Each number is 200 + 40 x the weight over its row's rms, rounded and kept within 0 to 999. Layers, rows and columns count from 0. The size before them is the row's rms in percent of the matrix's.

# layer 2 attention output (transposed), 512x512, rms 0.0255, rows 147-191, columns 352-383
098,112,247,177,177,230,180,255,148,141,185,231,123,147,210,180,236,69,187,246,193,210,184,228,188,220,183,207,215,216,139,147,186
097,182,189,178,204,148,198,245,215,148,242,219,163,205,177,150,125,245,193,154,215,210,234,258,152,155,122,245,214,225,237,207,191
104,175,140,236,243,243,175,114,231,121,149,222,170,122,245,165,133,185,221,202,248,184,141,216,193,168,226,184,171,201,218,128,246
097,181,190,195,133,195,260,226,178,193,201,170,214,262,185,178,229,97,172,173,220,231,228,263,209,203,215,183,185,165,208,167,309
092,255,241,256,228,167,207,211,151,148,214,287,136,142,130,194,218,178,173,322,203,194,197,173,258,214,179,200,197,126,217,196,267
098,225,130,213,246,196,296,227,170,208,151,124,216,162,130,183,183,161,188,164,246,236,237,199,159,155,167,141,198,188,129,181,172
104,166,232,155,189,231,193,263,199,126,205,166,179,201,203,108,200,218,180,193,213,198,167,223,194,174,194,189,223,152,161,127,266
101,238,223,321,244,212,243,217,244,220,154,139,207,255,249,171,173,240,261,170,239,177,227,225,122,183,238,241,116,254,243,177,197
096,150,163,164,226,229,208,219,171,256,154,145,218,206,184,229,171,158,243,200,266,207,177,257,231,104,250,249,203,181,249,144,255
092,210,190,181,173,176,234,207,238,152,190,78,183,85,196,167,202,203,230,222,256,154,284,222,177,214,190,79,206,173,156,191,146
092,127,260,215,242,242,158,261,249,194,243,260,228,200,195,167,160,194,255,203,145,183,196,118,139,168,221,241,186,209,232,172,107
099,236,181,166,152,194,300,130,146,205,206,210,105,132,201,176,268,223,168,204,166,214,305,183,203,258,221,212,164,153,248,204,168
094,212,180,212,196,229,185,175,204,171,200,198,168,232,281,214,230,229,191,113,238,173,197,195,128,165,273,164,137,183,233,230,243
097,208,247,128,192,197,218,241,172,161,199,147,203,168,127,218,243,219,234,115,223,184,227,248,168,252,271,216,275,283,181,147,216
098,138,179,169,138,212,189,155,181,199,206,215,226,164,173,176,170,169,144,189,196,198,158,169,200,257,84,230,252,191,177,174,159
105,231,219,223,210,172,181,123,225,182,241,175,169,206,212,204,150,230,203,169,150,210,142,233,163,203,173,179,200,260,213,214,264
105,215,137,216,225,206,148,174,192,171,212,193,170,218,213,159,177,154,235,262,217,161,111,171,277,193,199,258,162,163,183,200,269
095,194,178,244,192,203,193,295,142,97,182,261,202,188,98,222,158,140,214,246,185,195,129,216,205,152,111,135,227,224,221,220,224
086,218,157,266,249,252,153,137,228,222,155,241,266,172,210,197,196,233,206,206,228,129,184,166,165,179,200,145,209,206,166,273,134
098,181,130,236,202,240,218,139,253,127,181,273,149,298,257,236,172,220,226,199,252,192,149,248,181,173,186,216,167,157,217,222,255
111,208,125,167,197,200,207,127,208,165,228,168,234,178,228,192,250,232,170,219,260,124,227,133,233,176,212,167,154,163,212,202,182
108,112,238,161,269,169,191,253,194,179,176,177,241,196,126,140,191,223,250,176,227,182,150,235,143,161,180,213,269,297,181,171,190
092,188,211,242,142,247,176,187,192,259,169,164,260,124,149,295,210,189,204,204,194,201,180,232,205,210,207,163,237,168,260,178,254
093,166,264,190,174,155,199,268,128,171,226,178,159,181,194,169,283,174,99,221,99,160,246,204,178,251,168,196,218,155,134,239,254
103,218,270,230,196,173,273,211,227,190,131,179,199,193,184,148,196,248,197,205,170,218,191,223,157,270,170,239,224,244,252,100,252
108,222,207,201,247,223,225,135,236,201,186,228,208,232,156,182,146,244,240,167,264,254,172,210,284,177,275,206,206,231,256,224,134
101,172,190,198,256,195,232,191,153,189,252,190,198,278,212,203,281,249,199,192,183,211,206,173,159,220,247,154,129,187,167,283,175
106,187,219,286,252,174,246,227,166,226,202,152,206,253,213,256,181,213,222,167,202,194,278,289,201,218,212,211,149,228,212,206,296
091,191,264,218,149,277,181,235,190,248,234,291,179,108,210,165,162,197,210,296,176,202,224,113,226,87,230,180,186,165,235,264,170
097,258,242,211,198,228,197,132,242,232,154,191,195,149,280,145,225,287,274,194,188,137,211,222,182,211,240,182,219,214,169,188,240
100,137,145,211,216,185,104,267,139,209,186,231,206,275,201,199,186,194,217,224,196,198,167,136,182,241,146,208,190,192,197,186,163
110,146,248,112,244,187,238,266,174,183,118,232,234,226,156,210,252,142,166,272,203,228,215,181,155,189,124,184,269,235,164,176,189
106,210,246,246,218,172,187,239,213,220,239,234,178,176,248,150,197,231,205,216,196,210,218,206,294,197,271,208,265,181,177,210,241
094,160,207,199,173,244,164,202,224,287,247,178,167,151,289,190,183,253,189,216,247,220,228,239,210,150,167,187,237,180,119,279,133
103,242,194,234,221,173,144,192,229,155,271,231,225,146,199,231,195,249,245,182,205,124,154,171,274,230,212,197,197,193,239,180,248
107,213,130,191,248,201,268,151,173,265,163,197,277,195,182,215,212,244,163,210,226,202,190,157,248,203,182,248,174,221,157,156,141
097,154,180,263,253,150,217,212,216,195,218,175,214,135,173,214,250,283,207,139,168,256,191,272,178,230,236,207,253,218,175,197,216
096,177,224,187,235,221,195,257,99,150,197,188,147,122,283,204,235,148,132,160,213,196,201,214,183,131,160,167,294,129,126,192,208
099,203,215,266,179,190,181,220,179,98,221,252,191,206,154,206,181,208,226,184,175,105,126,204,163,197,132,252,206,154,205,216,252
093,248,213,165,107,172,201,241,149,204,178,152,185,167,220,245,209,144,166,207,190,168,248,185,254,234,225,219,221,165,190,219,206
092,204,203,149,167,273,194,168,235,149,207,209,227,215,207,238,219,225,212,178,271,150,163,199,185,239,210,212,175,256,191,186,168
122,183,168,214,221,173,141,201,248,237,176,160,257,212,218,205,189,195,221,150,184,234,165,199,98,191,247,155,186,248,201,248,243
094,214,201,153,179,172,279,243,148,192,230,229,159,174,237,140,236,244,123,185,214,231,226,304,180,184,169,203,244,166,174,107,235
099,187,134,205,173,215,177,183,144,193,232,215,224,139,231,220,250,214,168,188,202,237,71,181,186,238,195,194,180,246,149,172,184
093,188,159,201,290,161,214,272,219,165,241,238,187,256,159,224,184,172,212,190,180,220,167,234,187,253,190,213,182,162,221,209,197
# layer 2 attention value, 512x512, rms 0.026, rows 148-191, columns 352-383
092,237,174,252,249,231,290,196,205,141,125,223,194,196,210,245,239,216,141,207,140,192,151,150,231,287,211,199,206,179,194,224,220
099,208,254,134,164,203,181,210,132,186,259,249,152,164,107,198,190,262,172,238,192,149,284,175,173,200,203,190,106,203,199,121,210
094,236,202,228,227,190,251,210,266,247,133,162,187,176,233,193,204,246,247,196,183,195,128,200,191,142,248,186,264,175,129,110,192
090,175,145,205,142,285,166,144,247,211,214,163,251,160,227,239,128,147,279,175,261,194,240,148,143,269,194,179,180,195,156,185,172
092,269,163,167,302,188,230,130,208,198,128,195,219,189,148,207,230,224,212,232,267,172,205,173,208,230,202,238,184,180,267,260,286
102,257,202,254,185,201,227,199,213,233,208,266,237,165,221,184,275,249,202,190,188,141,205,209,249,139,168,251,217,229,206,175,148
097,194,192,166,200,170,203,223,121,195,201,230,164,161,202,225,177,225,186,154,227,200,189,194,224,273,194,208,230,228,134,117,221
090,265,152,245,169,219,214,256,218,204,240,204,170,216,273,239,185,234,247,177,218,282,262,150,223,168,279,214,88,271,115,184,101
087,186,192,211,223,154,192,159,254,190,235,126,179,224,174,153,225,203,239,181,216,233,201,175,195,284,289,230,227,149,150,173,262
085,190,237,213,164,150,209,250,238,200,178,215,188,149,215,227,218,285,166,173,194,180,203,156,213,194,210,199,212,210,120,181,213
095,257,156,128,216,198,191,201,282,220,226,94,255,220,140,245,141,138,185,191,199,240,211,196,122,182,212,93,189,163,169,212,207
087,181,200,233,241,168,215,263,189,213,201,209,132,220,153,220,233,172,254,159,182,167,282,191,221,214,223,221,232,256,184,158,174
093,256,186,283,211,146,182,211,178,202,188,254,152,254,107,140,206,225,163,218,220,155,199,193,246,236,354,223,153,179,242,228,219
095,202,172,208,197,200,119,193,218,206,230,207,214,210,259,193,283,212,186,221,173,205,238,251,218,161,170,227,153,176,229,256,293
102,192,264,177,208,193,188,269,114,195,181,253,127,205,274,191,257,231,189,171,169,140,181,204,259,198,177,258,170,293,228,131,255
102,167,248,192,87,236,179,231,222,203,187,196,149,185,239,256,209,231,199,242,194,216,197,209,130,122,151,160,156,238,216,164,194
094,147,197,216,165,273,240,217,280,208,240,202,228,156,218,185,230,174,206,176,119,156,207,182,211,204,156,239,156,233,194,164,127
083,158,219,135,245,167,192,155,145,158,242,134,238,204,156,189,231,211,188,244,262,224,187,193,208,233,168,179,236,181,239,167,230
094,313,111,215,216,248,186,212,97,190,143,173,229,213,200,228,170,86,242,182,186,232,294,196,206,169,126,152,170,187,159,191,143
105,206,218,181,225,204,187,189,225,163,229,216,135,244,162,167,203,253,277,229,254,200,277,227,167,271,229,145,185,236,206,149,273
103,234,213,290,214,165,208,242,183,144,152,279,175,179,196,181,255,235,117,96,202,157,195,213,211,193,227,212,236,251,205,184,195
091,184,209,173,243,220,179,230,208,211,243,249,225,171,175,253,222,114,199,214,274,157,287,141,265,218,184,290,214,171,185,257,225
092,187,103,170,160,269,150,168,296,192,165,214,262,206,214,211,236,52,146,212,235,149,193,237,283,205,242,238,190,189,209,176,232
099,277,254,168,229,156,231,271,202,187,206,312,179,142,173,162,201,267,152,134,118,157,151,206,271,197,221,260,246,229,192,216,131
109,217,244,200,157,122,240,229,201,224,180,161,205,239,133,189,164,298,199,201,213,194,134,239,106,237,228,187,244,190,162,173,244
095,192,180,284,227,190,242,176,301,219,134,163,181,256,237,212,153,135,232,183,274,108,220,209,220,292,273,203,211,231,221,174,274
103,273,210,190,228,183,248,264,247,185,178,212,231,222,242,216,156,174,149,220,223,171,194,181,215,203,221,253,253,191,182,203,227
090,173,207,117,170,242,193,184,277,241,285,165,223,222,167,219,180,175,219,224,181,220,221,187,198,257,205,198,132,183,106,180,180
094,216,230,184,224,213,195,164,266,178,282,253,248,209,125,247,225,195,141,273,220,193,186,188,246,269,205,268,227,145,239,233,286
096,151,193,232,158,256,186,177,210,189,229,238,189,170,156,231,218,155,117,174,165,235,223,243,185,171,130,203,265,270,236,219,187
107,186,193,217,256,241,197,147,155,194,222,252,272,145,264,167,212,237,233,136,221,236,203,201,169,222,235,164,182,183,180,173,205
099,180,253,154,119,159,267,232,185,198,255,203,178,152,151,196,192,251,212,200,240,188,116,253,191,282,290,232,157,194,208,224,172
090,189,167,252,251,151,213,173,87,208,263,146,170,186,231,195,233,204,193,155,166,242,189,267,183,232,223,206,217,221,157,192,173
100,213,209,179,182,265,149,199,225,211,192,174,194,197,172,157,142,196,205,190,193,149,198,208,195,120,106,179,227,141,227,241,173
102,230,159,207,205,219,154,212,209,180,250,224,167,241,210,225,129,209,139,133,216,223,205,247,201,171,209,143,235,206,169,238,228
096,179,164,209,222,156,189,192,181,203,194,182,231,207,241,190,165,139,192,195,255,188,199,174,175,209,208,187,189,187,188,150,192
085,150,176,220,292,233,181,236,201,204,110,243,282,109,257,191,170,164,161,155,265,215,202,213,186,157,187,251,72,225,230,176,197
094,234,205,147,198,181,167,189,212,184,219,238,227,199,230,172,224,200,205,254,160,179,232,202,251,208,171,199,170,218,193,207,202
084,217,198,233,249,215,227,161,144,225,240,188,154,224,232,199,149,185,152,258,280,212,200,165,173,130,273,183,77,161,271,297,166
088,215,237,176,177,181,268,202,211,179,167,247,139,280,188,174,257,191,205,162,212,199,228,256,229,234,220,205,221,167,177,114,198
121,179,183,270,203,167,272,223,179,126,174,200,161,219,282,180,243,170,222,145,208,202,264,223,232,208,169,243,235,221,206,118,218
087,281,239,199,262,183,187,202,185,210,123,306,178,164,160,157,184,230,153,127,160,224,131,187,209,180,257,177,227,210,233,165,155
095,176,194,192,219,187,202,228,187,193,165,181,195,187,161,104,235,176,181,172,190,144,245,199,199,159,192,267,216,175,268,176,192
090,245,176,206,168,234,213,166,236,204,159,144,218,198,159,186,219,112,264,244,136,174,188,221,208,169,271,164,232,212,114,232,211
# layer 2 attention query, 512x512, rms 0.0333, rows 192-254, columns 352-383
095,309,231,245,267,187,200,214,210,244,224,146,216,145,210,214,121,244,224,111,254,216,203,181,198,256,185,216,198,184,212,243,198
097,179,277,253,228,204,173,187,264,196,241,168,185,183,206,127,208,221,207,263,207,201,189,256,174,139,175,155,153,191,170,186,193
090,236,223,128,141,215,211,214,188,166,212,209,262,167,163,181,245,203,112,193,219,189,149,222,192,197,210,189,281,165,240,254,265
093,238,206,163,152,161,239,231,200,235,182,191,221,214,239,184,178,173,167,187,194,233,274,259,217,181,147,232,275,154,222,183,155
094,246,218,155,173,220,181,155,176,228,230,239,209,263,248,167,182,237,220,188,225,229,235,263,190,160,213,235,217,229,212,236,222
080,297,282,106,186,187,170,134,168,265,187,192,235,266,223,185,141,256,168,219,267,227,139,242,205,149,204,195,197,221,244,224,194
092,115,234,177,242,212,178,98,259,143,241,205,208,179,273,148,165,205,231,251,230,210,142,164,132,246,250,192,122,221,172,208,201
091,237,130,227,207,134,203,230,180,180,189,211,178,111,185,177,182,118,164,218,170,250,216,217,142,169,280,221,218,174,177,208,168
097,220,244,157,253,174,253,172,171,194,186,122,221,176,220,195,205,243,217,264,253,289,258,184,233,200,233,209,239,175,164,130,167
094,158,150,254,222,227,208,235,147,231,175,165,206,174,185,174,228,236,163,226,146,156,168,214,169,233,192,225,235,198,166,162,217
101,148,188,161,194,154,279,268,144,235,206,212,135,136,210,150,232,215,183,232,195,161,307,191,218,126,154,184,187,182,154,214,227
097,300,170,180,188,311,202,238,215,224,211,246,260,215,186,235,139,216,165,269,305,182,224,179,204,194,161,280,262,205,151,164,204
096,169,206,180,217,190,217,201,186,259,202,127,239,143,214,227,170,218,224,134,206,242,185,188,217,201,179,171,187,249,204,218,188
089,238,184,207,131,89,255,250,220,235,195,207,154,231,220,191,181,286,222,199,273,164,291,225,184,249,153,172,169,159,174,190,245
101,157,262,209,220,264,173,157,236,186,212,217,182,219,233,166,187,229,195,210,192,185,141,247,191,205,165,221,178,177,153,169,260
094,262,285,135,114,199,231,179,172,198,207,147,268,180,179,207,207,227,169,227,201,210,175,187,226,157,248,173,141,163,225,252,197
098,210,220,190,169,161,222,209,224,238,86,205,251,213,157,186,252,282,204,228,139,210,282,201,208,204,190,260,210,212,139,111,146
095,168,268,217,269,249,137,138,256,165,159,183,226,168,215,268,219,114,208,140,271,130,141,162,225,169,178,145,201,176,211,266,183
088,152,124,237,237,270,198,274,215,186,175,218,201,125,147,216,219,101,146,158,154,169,225,166,201,256,168,201,241,228,135,153,187
099,205,225,189,189,248,199,261,165,202,236,270,158,196,201,144,190,242,175,134,150,139,206,230,229,197,226,266,176,201,196,156,118
101,143,180,244,237,223,223,204,211,199,217,221,148,194,191,223,186,204,170,192,268,190,140,223,237,113,168,176,189,224,267,222,197
099,192,245,207,192,242,123,246,277,183,161,243,192,218,155,260,117,158,162,181,189,128,206,190,220,179,230,170,251,253,277,216,215
096,191,227,170,280,258,215,204,175,210,271,164,187,121,196,166,205,203,177,263,192,202,161,151,146,138,267,143,152,171,171,230,217
093,208,176,227,211,305,153,266,185,157,211,269,194,204,161,250,297,207,157,232,199,150,241,190,276,217,178,284,220,195,239,186,180
088,147,195,156,210,181,211,187,125,168,157,186,228,217,167,132,273,218,144,250,232,187,230,155,211,197,223,206,266,194,158,196,263
089,251,231,184,167,189,176,158,176,193,200,197,219,222,194,251,98,198,242,177,259,295,166,230,173,213,228,244,239,234,170,248,219
089,188,260,219,244,196,215,144,226,167,294,217,236,154,237,190,141,163,209,208,154,244,179,237,187,209,203,195,155,227,225,196,170
097,168,207,201,153,188,232,218,204,182,137,175,270,219,170,187,225,200,148,210,173,154,238,230,186,151,149,204,215,183,238,207,188
090,207,130,225,192,193,143,196,222,216,199,227,153,212,277,158,191,206,206,193,203,251,262,289,151,243,230,177,245,227,197,206,259
090,217,270,124,215,199,216,100,148,177,194,211,172,205,156,208,180,217,244,213,162,190,259,173,233,245,179,219,143,152,192,204,188
093,197,208,198,189,236,217,220,215,227,197,194,162,180,164,265,209,284,195,176,246,159,249,157,288,171,176,213,197,157,159,178,212
099,220,193,239,273,242,222,252,203,201,193,203,163,102,168,155,218,209,172,290,299,209,297,159,206,141,206,230,152,192,137,198,184
089,153,207,194,174,129,220,139,255,250,150,146,192,302,200,228,184,175,187,199,153,226,258,215,177,145,140,176,245,235,206,168,104
096,162,59,288,175,221,213,309,213,212,167,298,148,250,205,221,215,209,209,85,192,160,166,247,190,288,171,227,215,210,145,217,206
093,191,285,114,203,199,145,97,194,167,162,190,195,252,223,171,190,199,198,264,179,146,204,173,185,178,261,192,224,192,205,164,203
099,257,347,119,160,174,181,137,223,145,169,205,273,248,252,204,210,216,177,187,140,244,158,252,218,276,250,235,200,234,257,259,272
088,219,80,201,170,153,220,245,251,221,174,164,199,193,183,196,225,152,147,245,178,226,297,213,236,173,195,186,234,139,147,120,143
097,223,211,305,195,151,217,247,205,209,209,161,210,108,167,201,181,160,271,202,248,207,186,209,170,206,164,179,159,176,183,212,238
090,217,168,262,211,290,177,297,250,156,196,220,200,181,196,180,201,170,205,120,169,182,199,232,143,186,172,265,220,227,190,164,141
089,158,139,281,222,269,177,176,220,253,268,196,145,178,231,219,197,188,218,168,221,258,163,229,270,216,209,187,172,172,159,119,217
094,201,202,228,317,176,181,132,192,230,199,144,148,227,171,193,169,112,201,189,196,264,127,168,212,227,173,209,151,201,267,173,175
094,241,216,242,165,222,173,175,224,212,155,199,145,137,174,180,178,282,174,210,271,232,157,212,166,184,197,207,176,219,211,240,152
094,162,128,248,172,162,228,119,237,199,204,220,207,181,218,239,266,110,205,184,89,238,186,189,208,230,199,198,179,172,195,204,166
080,169,146,269,164,206,187,326,242,241,266,208,177,114,236,197,254,230,202,125,150,187,161,243,201,176,229,217,179,210,174,143,216
079,130,222,248,215,215,186,198,246,141,183,251,187,197,140,218,227,138,214,187,180,149,178,176,215,268,159,214,222,236,270,226,164
098,241,203,161,183,210,224,194,231,219,179,179,237,282,207,243,122,268,164,162,264,180,225,197,216,159,210,235,243,247,235,217,149
102,188,239,256,124,178,183,215,227,230,171,159,246,162,301,172,199,193,194,166,222,279,188,286,209,191,135,137,183,196,163,109,159
098,14,238,232,261,216,212,146,197,131,215,188,189,131,231,157,210,125,164,254,243,195,172,198,213,235,103,188,204,133,204,221,198
100,251,212,194,123,207,166,223,165,158,222,94,242,196,153,238,244,258,198,290,314,225,165,196,202,209,139,204,236,143,188,225,243
079,175,248,140,160,228,171,126,133,203,159,232,222,288,187,174,219,228,185,294,225,149,189,227,216,197,179,169,226,189,203,187,224
095,130,168,264,207,225,236,254,151,188,208,262,189,160,176,185,258,223,186,107,203,127,185,231,206,230,156,192,228,200,179,195,201
097,253,174,215,170,164,185,184,244,162,245,216,197,233,168,188,148,152,230,267,163,224,204,234,139,259,209,229,140,237,216,237,253
089,261,165,203,260,171,196,151,110,212,185,82,174,171,128,167,240,178,139,258,127,252,276,204,222,138,286,188,225,250,162,191,195
095,251,246,209,210,223,190,171,205,185,198,193,160,300,153,236,229,160,216,207,189,162,198,197,260,181,224,273,207,189,255,279,168
093,129,205,177,216,198,167,171,221,157,214,270,180,202,232,174,160,183,186,178,133,201,224,200,118,243,203,164,187,227,204,205,213
097,192,202,131,176,239,185,165,160,149,156,167,241,194,135,202,228,150,205,278,148,224,221,167,213,156,220,244,223,227,176,184,159
094,220,204,210,157,219,220,276,230,193,197,178,296,180,157,203,201,264,152,156,244,255,168,214,188,173,235,224,173,224,176,151,181
094,223,146,216,187,198,207,247,157,246,218,167,159,269,182,242,279,149,243,168,155,276,231,186,200,209,180,273,251,227,159,232,189
097,178,203,112,228,249,173,98,184,181,208,151,180,228,169,210,156,95,275,235,90,184,245,155,173,178,223,184,201,263,178,211,150
091,229,201,137,153,205,249,202,209,201,155,213,176,280,170,271,275,254,192,253,224,176,238,183,189,134,224,221,209,184,188,170,177
098,222,303,174,179,199,193,120,228,185,251,148,249,188,198,221,178,204,223,228,297,136,181,181,281,155,192,211,141,199,267,187,168
094,117,170,190,230,157,246,199,142,168,225,208,193,162,186,115,292,246,180,226,129,186,207,225,165,193,193,191,195,146,172,178,246
089,263,260,215,166,178,129,108,145,245,237,180,161,186,282,221,163,203,299,200,224,250,138,241,280,215,241,144,163,213,261,201,275
# layer 2 attention key, 512x512, rms 0.0337, rows 192-253, columns 352-383
092,204,150,182,171,202,226,237,186,220,167,201,179,214,206,131,227,273,223,311,251,114,228,151,239,216,167,221,150,199,220,164,162
094,197,204,226,143,185,130,166,231,204,142,231,201,172,285,164,206,211,227,163,225,214,113,191,183,238,303,226,191,197,214,103,206
088,152,209,226,278,188,228,208,259,199,267,195,222,170,182,244,203,198,222,215,183,232,192,184,140,211,155,242,189,194,180,208,207
088,223,210,173,188,180,241,247,191,131,247,180,214,177,158,180,224,319,224,197,183,163,183,198,154,203,202,228,196,212,237,181,256
096,149,236,203,229,221,201,227,176,165,222,180,151,225,242,215,272,261,286,226,153,142,246,204,158,215,176,223,144,236,247,235,215
086,213,207,222,224,248,238,252,230,125,206,213,178,197,237,220,300,215,218,219,193,177,169,267,165,205,170,233,189,185,276,229,214
089,189,293,152,212,228,195,146,207,213,130,234,230,239,191,212,177,197,174,220,168,217,176,213,249,154,246,167,216,238,173,257,166
087,196,206,182,146,163,281,199,261,188,119,202,198,147,177,178,203,172,234,199,174,216,139,196,215,203,180,185,201,257,159,233,244
094,247,179,208,207,243,195,198,215,202,189,218,240,250,182,248,174,242,154,212,199,89,189,261,261,292,201,204,188,223,214,169,223
090,251,178,217,172,235,261,191,187,166,215,186,233,198,193,163,223,154,142,219,205,164,236,260,204,226,215,196,174,199,137,171,249
099,208,185,151,126,230,195,280,163,218,198,179,212,214,143,151,224,263,232,208,157,150,205,249,248,233,224,229,203,178,296,146,156
091,220,247,194,266,202,301,353,136,215,203,193,205,242,239,155,171,219,249,213,230,137,273,120,186,177,183,185,199,137,193,255,240
094,228,194,195,218,242,138,228,155,216,174,150,176,225,282,158,187,283,217,303,254,166,276,189,212,186,152,240,140,223,227,159,191
086,172,196,245,221,191,205,217,207,225,169,210,236,225,232,199,204,230,246,162,210,141,168,228,224,235,350,230,209,153,213,162,162
096,153,169,162,166,201,166,122,141,194,269,167,275,226,187,204,174,187,196,256,181,232,180,170,205,255,228,182,209,288,160,252,290
088,230,162,206,237,226,209,225,243,188,143,259,215,126,252,147,213,226,200,207,207,213,187,263,229,237,239,202,220,182,218,88,178
095,217,195,230,154,194,251,211,140,185,160,262,150,186,121,209,185,252,155,155,206,166,235,166,233,272,225,228,156,189,203,195,219
092,212,217,231,243,181,211,245,200,197,186,208,207,226,186,222,218,263,241,209,257,174,191,190,188,194,137,155,178,170,231,190,173
088,214,205,178,162,149,233,183,151,309,185,148,214,220,204,156,99,166,161,236,248,218,239,146,249,127,163,210,190,215,130,274,156
097,245,230,159,131,180,158,178,214,211,144,247,176,181,226,229,260,271,208,195,209,172,142,307,233,226,178,171,198,227,244,202,162
095,207,190,209,223,176,218,167,264,228,175,138,155,182,178,287,222,227,258,157,261,256,205,199,226,199,216,185,214,160,252,242,169
096,170,198,197,222,183,131,171,228,201,258,189,205,152,176,213,187,128,179,198,256,248,265,108,170,194,143,178,220,175,74,269,149
094,195,258,166,212,192,250,213,256,252,112,228,246,194,222,179,163,208,236,206,184,240,191,234,314,192,236,192,219,239,241,191,163
092,190,188,215,256,197,199,269,166,229,179,238,223,208,208,236,173,173,172,155,239,132,225,183,219,198,173,129,190,184,178,228,214
088,166,186,209,246,195,183,214,219,145,258,184,199,275,165,198,208,134,125,171,159,203,177,350,225,238,156,189,190,234,240,204,134
090,222,198,223,218,221,261,249,192,152,209,208,119,225,260,185,277,198,241,213,221,158,245,200,171,185,124,200,148,218,260,235,182
088,175,207,210,196,210,142,233,197,163,252,167,208,216,208,229,218,238,186,189,230,226,226,83,191,227,201,236,218,207,190,166,220
095,203,137,237,254,190,184,227,194,162,237,166,180,152,121,226,224,149,251,143,149,206,174,148,95,219,203,206,190,218,235,180,216
087,268,250,223,210,194,150,188,219,169,228,278,93,238,235,224,262,191,188,179,162,183,140,240,222,174,168,218,163,235,202,255,147
088,138,214,206,255,204,235,187,184,196,251,238,242,194,102,166,210,190,283,220,182,158,254,118,211,254,235,146,223,281,187,147,183
093,276,189,222,198,238,215,328,156,243,222,224,169,254,254,196,172,282,204,300,278,161,229,182,253,279,116,186,202,253,235,204,176
094,188,205,232,223,226,163,239,215,210,120,228,186,211,236,188,197,187,200,151,205,123,164,215,269,228,252,192,162,139,281,146,146
087,186,176,160,198,199,215,214,153,203,238,185,231,152,174,203,191,262,192,154,191,247,196,175,150,188,239,200,287,219,155,193,273
092,208,192,221,181,158,186,142,155,192,245,148,201,271,204,254,240,139,238,234,188,204,271,195,172,181,131,197,194,195,138,267,183
089,183,226,212,124,159,242,149,173,144,244,217,219,197,106,184,178,239,239,209,189,178,165,216,158,214,198,200,146,232,202,238,245
095,257,184,207,333,227,165,128,215,166,218,230,205,185,189,214,177,247,164,223,212,209,221,186,229,168,154,219,244,246,201,290,215
091,261,157,172,140,167,207,205,211,214,168,174,247,138,162,154,160,255,173,168,207,189,180,206,197,217,235,219,253,187,181,148,244
092,311,154,201,213,214,160,188,231,214,119,184,173,185,248,220,194,164,234,186,246,195,185,139,238,234,231,156,157,166,194,119,200
088,164,237,170,149,205,133,44,220,237,181,172,179,185,263,311,191,93,214,173,171,259,152,183,201,201,179,166,132,221,210,200,203
087,188,205,236,207,207,161,214,180,235,226,255,196,230,261,240,217,202,188,167,233,190,171,209,210,222,198,205,197,218,156,169,171
094,171,180,179,167,234,199,183,188,217,166,207,200,192,236,235,164,246,152,134,179,158,173,188,181,156,272,209,188,153,186,209,226
094,213,303,157,166,255,199,207,166,179,202,280,197,232,275,156,210,219,265,226,207,203,222,291,228,234,211,238,138,184,185,155,182
092,332,165,187,227,224,207,242,216,220,200,173,216,186,164,184,192,196,222,218,217,185,217,178,241,176,199,189,224,220,139,108,235
076,202,245,113,87,236,158,141,176,249,219,153,202,141,235,207,154,232,181,249,196,171,182,196,239,240,181,211,228,220,58,163,215
085,143,188,198,222,191,208,188,167,257,226,177,212,195,117,219,98,189,199,208,233,249,241,112,159,191,220,196,227,179,91,242,164
093,184,237,181,225,196,291,245,172,196,299,170,222,226,141,193,221,271,229,235,204,227,258,194,127,205,161,195,244,240,207,283,251
099,237,167,216,188,209,164,205,221,191,188,187,156,215,271,138,241,238,180,222,234,153,149,181,178,193,207,226,213,132,237,180,246
093,237,151,172,172,225,177,196,232,201,123,187,261,237,208,176,220,167,169,234,185,198,141,174,162,142,256,112,187,215,236,249,235
098,100,182,221,203,229,250,121,208,232,192,210,256,213,274,213,209,119,150,212,173,260,185,283,190,230,245,159,227,198,136,218,237
081,220,199,244,220,223,185,189,196,132,229,242,195,243,217,229,288,195,141,112,170,181,132,273,140,202,195,241,190,197,241,197,222
097,246,202,189,201,198,179,151,193,190,214,136,186,247,198,229,260,206,188,195,185,156,221,226,165,233,153,218,157,254,184,147,149
094,167,202,247,245,197,203,112,243,201,207,193,194,161,163,221,231,189,222,172,203,211,252,118,172,196,268,215,161,199,169,147,182
085,193,153,206,154,183,157,178,243,172,169,281,217,167,205,214,174,217,117,183,181,200,104,349,259,204,229,264,209,163,266,159,187
093,153,188,143,195,266,171,169,183,188,271,237,205,185,159,250,193,147,260,164,156,248,195,205,189,197,181,148,211,280,193,157,188
088,176,221,177,197,220,113,120,232,206,242,191,265,184,257,152,171,111,115,215,224,187,224,220,193,168,166,190,217,234,118,217,194
094,306,164,269,258,191,211,216,200,170,131,261,209,163,202,225,142,183,144,213,212,248,170,281,232,241,168,191,209,153,261,188,212
092,239,149,206,238,237,221,222,207,213,149,94,195,258,284,224,232,159,143,225,186,209,208,235,171,197,141,211,231,219,220,225,141
096,162,206,189,232,215,175,206,178,153,312,240,163,212,170,225,191,218,168,141,143,281,215,300,211,193,179,229,221,231,191,181,201
095,145,243,209,183,207,185,168,162,175,240,245,227,158,156,218,134,161,177,160,155,338,181,210,191,201,223,233,183,214,137,200,216
086,172,188,229,231,207,244,212,241,181,255,202,196,195,171,238,219,198,195,117,149,220,155,239,161,233,213,220,246,205,244,199,204
098,171,204,220,209,285,159,314,188,224,239,257,204,225,187,178,195,247,236,275,234,161,195,140,169,249,181,202,214,188,221,165,192
096,200,215,208,177,175,239,166,202,194,143,225,160,221,216,251,218,189,167,224,153,213,108,323,242,245,189,164,216,263,256,210,120